config = dict(
    vocab_size=32000,
    norm_place='pre',
    parallel_block=False,
    init='uniform',
    init_std_o=0.0039,
    lr=0.00256,
    warmup_steps=200,
    schedule='wsd',
)
Each number is 128 + 32 x the weight over the matrix's rms, rounded and kept within 0 to 255. Layers, rows and columns count from 0. Numbers have three digits each.

# gate: layer 3 MLP gate, 1024x768, rms 0.0905, rows 999-1023, columns 384-447
# up: layer 3 MLP up, 1024x768, rms 0.093, rows 999-1023, columns 384-447
# down: layer 3 MLP down (transposed), 1024x768, rms 0.0891, rows 999-1023, columns 384-447
gate999:120137110150146102143101129105142121123150070136077120095126072160116131089137133157151161096198125144107113127141079140121088109117119147191116097060062156062123127101170131151192132088198139
up999:102083167170170127093069104127172087095158095123120179064147134159102138065144124134151115126162110106101138127131079136116150131139098111178148125099111170060115092106117125150139143150170151
down999:118092112123156200118092140160149160119124102100099176156140102121146120148135118128097115078091159117112118110145086128149116108150139104151044159185091192116111091178150089124083133118157185
gate1000:156111121126094142131138163140070108111128096118109143160115104146096158166121143134178143130182160153101148167151108116072086118147160161154103138094139074107165165135135175150112108175127093
up1000:145135085101145127201144122160148115125101115125133136131118111128134173121150119171144135152157065146096161051148139120178103157149140127124130029136107105113180122173125132109111104117151137
down1000:145111141156070110170135144082111128108162143138181082084062145105120165161117152172136164200101151177126078094100127125142126102091160120148123092138139093138123127120141127103096154109151132
gate1001:144111075100143112130109176146142101079145139139185138155158140108075109136038149071054104225086115109150163107074119112147090135133132133144109174126126106150092120081140053173088092156111156
up1001:109033158134146114156135094120146116131123100166150073127142173155181143141088138089067131144128146153148093104109140127112126086073079144191166060119175105114072091102132115159161104104185134
down1001:119151141120163127217124111112141111065123116091110150103135173114096145090121127107122151135112168082109062142172141120078192204163114149084125171168069103163136083086159118124142128172103142
gate1002:107117160141079145187093163090120120159159154090144211158127105193135160091124130111136092178133121080130116160113100092125113120159118166152190125170142138130141163097143134086110134180142200
up1002:125187154165091151120084074112110173125134153122121123088098149103102108164094132137162128114172180083152086108062110123123039116121156151139134123183146156191121120151137116098119072136061120
down1002:134154110145107103139168073143153131112117155105215146140202130097160081145119139095132071152140084082162109097092133118126145139067129173044166141130170103150174123099227149115120101088092142
gate1003:077143105088119062116162165162158133102168159121131058077119117083115084112098149078157155131132142160124149170111152130102194126060070165127127186123116099156109131145117096174116131109127101
up1003:115139123167121046081196153091206143103110116125091148064134129127118148077099095201095151087084121115104149121168165138098080086108105160118072112160126155118077186021160100098136133186142181
down1003:115134125082132083120149145130130098108109172111133162094093166104121153092108160139112155151059078131104201095099143138140136127132088167070141136142145095120070091102076186095093168116163121
gate1004:153107109112168137147127102109126108109111081195142156112120076153136102166144144104121129137126102127069109162116123110163118186120178113188149122112070127116183092129105190159170166108127110
up1004:119160119134146136111127116173159149130111125078055115138132150107110158124108108165115141144138163063126147118102113120106061135155066129154162146152170149152116145112167152133105141109103122
down1004:178164114103109098115118162170172036166169089140133126110189127110134089125119090184117199212157133096131206113184139147161118109128144177108069124143128114116096167123089093139163138127091137
gate1005:090170199142150088067112160172089141105121097136153159109126145110140148085143101073136160134128122092125097097114137147103069169158072202113149127140133134114087135142160168090172216127130133
up1005:099106125126126163130189087159106096128087112166155086156098126122085079169141141152122102140121106071118084119117166116159147092164153058169133098147106134134088139141095120162140071146152129
down1005:109163143138175155144087146105066107165133080108098102154143112147115099141160154130124126102133113136087145129161151158111142136118120179155113136116167205106177129132109152096139208178111111
gate1006:207095052123063079154155123151119138149118209071101112201156096100121149082162115163154168158112134108155122093156145189046119136142163178148188132171133088193142122192116124141069095158091145
up1006:123115144129107090123137153087187160120111102144151068098100090105118029130116148117069122107094101192133136107108168085163187062107105105136141142157101129155138124116132095119177194104093156
down1006:107107125132075103046105155120122092153127157119120096107121079152152159153103093129160161131131151111158108173093054121072152148101123101138087086122116133123147155078123154114124084154151108
gate1007:123126148040112149137124164131081161001102115114131174084150144106192155112152091121122073175124157098127068186116165105059161151142093151045121115172192172121144086078106085109110131112140160
up1007:109100109116163091095110196124161124112168173139142164125150104187088138164077022183132138122169100149104169099171128140107097155082084170126154101096181116135073128138036138135143107113103140
down1007:102209067130116095161120162089166103040135140073157145129122135194148168088164126194160134134117106100123145168134150079108118184114145171164195125206123085162136117117065096095157112173107127
gate1008:123108083177152098107157088180089152143150045160125149129071090136124149154111103126104162103140143156160125145147102141099156113114156109150198104154156140103156133115135133124092123120174124
up1008:101191125111137146120120119133134177146096101105124124108063141163137158129120095110112150138139157116109150167139156117126153116137127133134071133095112128104141119096162096134115096110142146
down1008:061108108122108183151121094151092212105126143131139169165122106127091135067116124097097119108119137152133092115052108138130100076121150171171073139113141124136158149105086163136148112073154123
gate1009:147160093116138200178104193110052099143166126151129165160166120109150152189125132131128102108154125095063140145134129135091072128166167127116112155158158110105126077129179149186091075113047108
up1009:107085165060074111166099139164097169140103084149159131159180155115133160182135168140145086176093126109113108175115125153130130135122080109134080186140124152157199129126152089166123140083098062
down1009:071124144110139127154143119130105098134109142061178193127103131158123073105156146146119149108088095085113077167177093169130132115133154142094139158062143143152108150145128149110095121175177113
gate1010:127116079148052176127154146124117160088082114109107169069074104153110122161149181114156073196180108090110147153122113174125179110158089117111073095154161090147158143126144059135118106065098103
up1010:153133092084152148125155084128174075183108097114113116190147086110190089088182143136155144189156129099194147137137138153125067138115150110122139105110141133117128106168112163150102173130163070
down1010:114246088116128150118113104135115138140102180085173109098169107119126166124089136113146109174159124116113145093132130120136084149133153133134139158069098087185095101146090152145161120130084077
gate1011:143177128154081100135115092112099115142135109134151143102157147148125111088167176128111132112103118119099149126182123129125091108154162121177101109117140132154148127194151091148110122122120125
up1011:115121120127059079143182102084059126155077098147152146096125117131100075149156124150116126136085111156075138108188105082103120136115199111129123141109148189218159066148126127131212172164023151
down1011:159076113113138198114132092104181153159141158105110141096130109127111113099142131150133098171100138154152096128126151180141150144164100178111165118129090158133091160166099140133164113157130142
gate1012:119203136111155064078069124147122158170164151160069111150131127122102140140137141142118108135195140122129136148132041125130136146103131138084100088159081108111112150129113120127152105153141159
up1012:134094123158121122103143125127131161146099148119156117133178091087094106151119140084111126158145111136123178123092139162122117179127107146138124106194142084097087162081116181197111152075120134
down1012:148166118138121083101105128140109126138100161099096138124150138149124169125036107127130123102130115144191101123144109108160168154162182131155172087084132193098139142122084094090213112103135092
gate1013:145126151142097126129122127073179091192164173133114121124147129143157153071107153162081182182125112138125149075129084124079067115121098135158134057105076116117092147129185128122086064147152125
up1013:121101161080147169141184157088160185108084130068116116117120114130106143101093138120170144124146109191111092082164191112138124099120166126129153115120101111186107181101161137109129127104129075
down1013:159080093161155081191137085134163164127105105093172103125101138154101203125089100167162139163148165180108118174099082173183092121157082135155105217146112120094125178115063159144161089187116143
gate1014:070099146119131108088176134132151134158118127162128060179178086110132147247086095151144155151070193142134081086103043093138131138199126074139058121162103113132168135156135125089166165098095159
up1014:053134163036100108092093118136094121165105164130159085144080085162121130210130067101176163163116090114178087158119101144108091178092118110071166091106166178150188138154134095097121102094061075
down1014:117103133130117143121161158175088101161129086179180115112051151149152061195141072110110125125124182108126118166086167109139103164160149101122164157071089144146128132129200112096095108097137186
gate1015:109151109142184111170142076102154105182097116113132175154087131153096153133146100119157143135109164150206076128164113109105147115131061098162115158130131141119124096124163109144208130123143116
up1015:157116121101102145122171089097127131076138121130045118165135120143106145134133127119084129128152115093073148132116094107110088191134125184100096165167136110171161159083154114129126141135164135
down1015:104160158092119095142124072093168150197075133137104110110147144100075130132097127117121132115120140152138139144135162213117087100186087138164217143120122094136126134148161133143121146097109128
gate1016:145165158144090105116141150099128150160166127157155128134130160173203139097105098099102119141175149171147125116100196125160061127110132099124057175113112119110164064105094127106121105077121156
up1016:069123104157098148128135130124108121100139136156085142079120147111090103104109134144128133176190103134095149144119186148152120126157159083096140097103115158076117110159076132151086113062112094
down1016:131184162150184101137121064151035100081096114119083100143097121112180123141088128113098074169145119199080108150067117126115173167111160160092081137102148113159114136098140126099138143152117128
gate1017:130167116219137100108129173156128091067140163176100076127092123158096105115089081094080104164146113129113121128163161139101096109150179139171058149182148129119120103137093121118205157196113084
up1017:112125124080112084130128129124139122117145090142174083100065114143174147119192167226089184127081077088179126123100133125109117088137119168118185087039121127119100167103159104091161127113144151
down1017:155112118089085072129092083118152126108096061089147141078139124138115189083099089134122134139088173080151179124122114098158108022109118091120174120069128085042079143078122120127091032135161182
gate1018:117078115139141146068115129145066102145128157088168145038104152123076073184076071155115119154204124161107085150101146087124143131135055125075101102128081104142149118119092161092208117137126080
up1018:186119076116141098103138132121132147158129111143095110159164156095161069140119109079181134118108165126091104173210153087156173062121217126157085108157125133080172123083144151112188132145102142
down1018:079132156164187132132117144102118162160161122117099111136086099067095138118103208151148124117113101123122135134153079184144141151080140112129180160080130152050151095113088119164150140222109102
gate1019:092088077109162167167088151113151145092105123103067148133108113078081152133189079185093094101147124070124085150163155156140127107196111163072104131160137099128131133064162139116121082125071049
up1019:120150177127053132148120078159128138077091102149086164150112112146159151180134139181151142120121140119112137182190129074113147068170128185114153161198104181134167100131171145137155017128058059
down1019:141057130122172097190095173175113055075137151058096170144099107130142147091100069111181108124077140143089078164148126100154169085169187115093186131117098100130150126070108152119097049124079151
gate1020:114221135110099167102086160159085098135138107117141092137127073157143116129140062053154043114106221140095100175139077136098157096126221151067121162169135150148133137140152164131116118171149139
up1020:161112090114114059105190174098191092115117131124128144162126073137138130165130166102092083131158115128134134127100132141133118131165184099081146141135104153124155122118166195136115141193070100
down1020:164169125102131116111170220108144125022117124130194173111157066104113144146129083143131054138105177150092157143078122188116169141120082110061131173111123143105137107121170146128125130092111139
gate1021:108143161126097192113106147116103131155080131134154138149127092107146098157144117097107172119177136103168136121119115154182070145092134171185107110152125169070087150101109141119127104170177184
up1021:088114137166156170064080201174140165146114140157097115086150089145115134106068119181154125108132087139169153109124131188135108077125110126153071116089152124091114120092076146084128104079101101
down1021:157078084051197154043152086140151098101098131156146176126097151046080132141106112136138088131150123197081147194095124104122130130138184088104069189169111121103062106161115089148156086170118136
gate1022:124147157154109078162120126086133150182060091123119112107137166150187174105202163120105146158154150077117150115127148162145191121136080156085135130089159126103091194160213067094146117149151160
up1022:159087075108108163066149137185091132094133139101126077131102102078095066146094143099091119099107075158143149159138108108150101181058154141163096148135107170083158102064092146158084109171118112
down1022:086129098189186141126167119214153047119138114179155111157113087181131079169149108164138102154132102112109113157153119115077148128111173112146069067155082129117166112108136142134095081165152075
gate1023:143123189180161069091109100119076086120132111142101170152104118173093122149112105096160077140093147155123196131118143133104122153094099116207126161147102135125093147130101172078084073099060170
up1023:102163083145155114097130104099150084136139110141147129117116148115161117045082136116100142121092119136132159130132128119140125155095085120097125182096063123118093124160149163133202158091127145
down1023:090120164151105134191141155138122152164122074140088060176154146166141136150136159137120083105105136119122126093130116108051147125200141126196154194131123097036134149082143121140098124186108141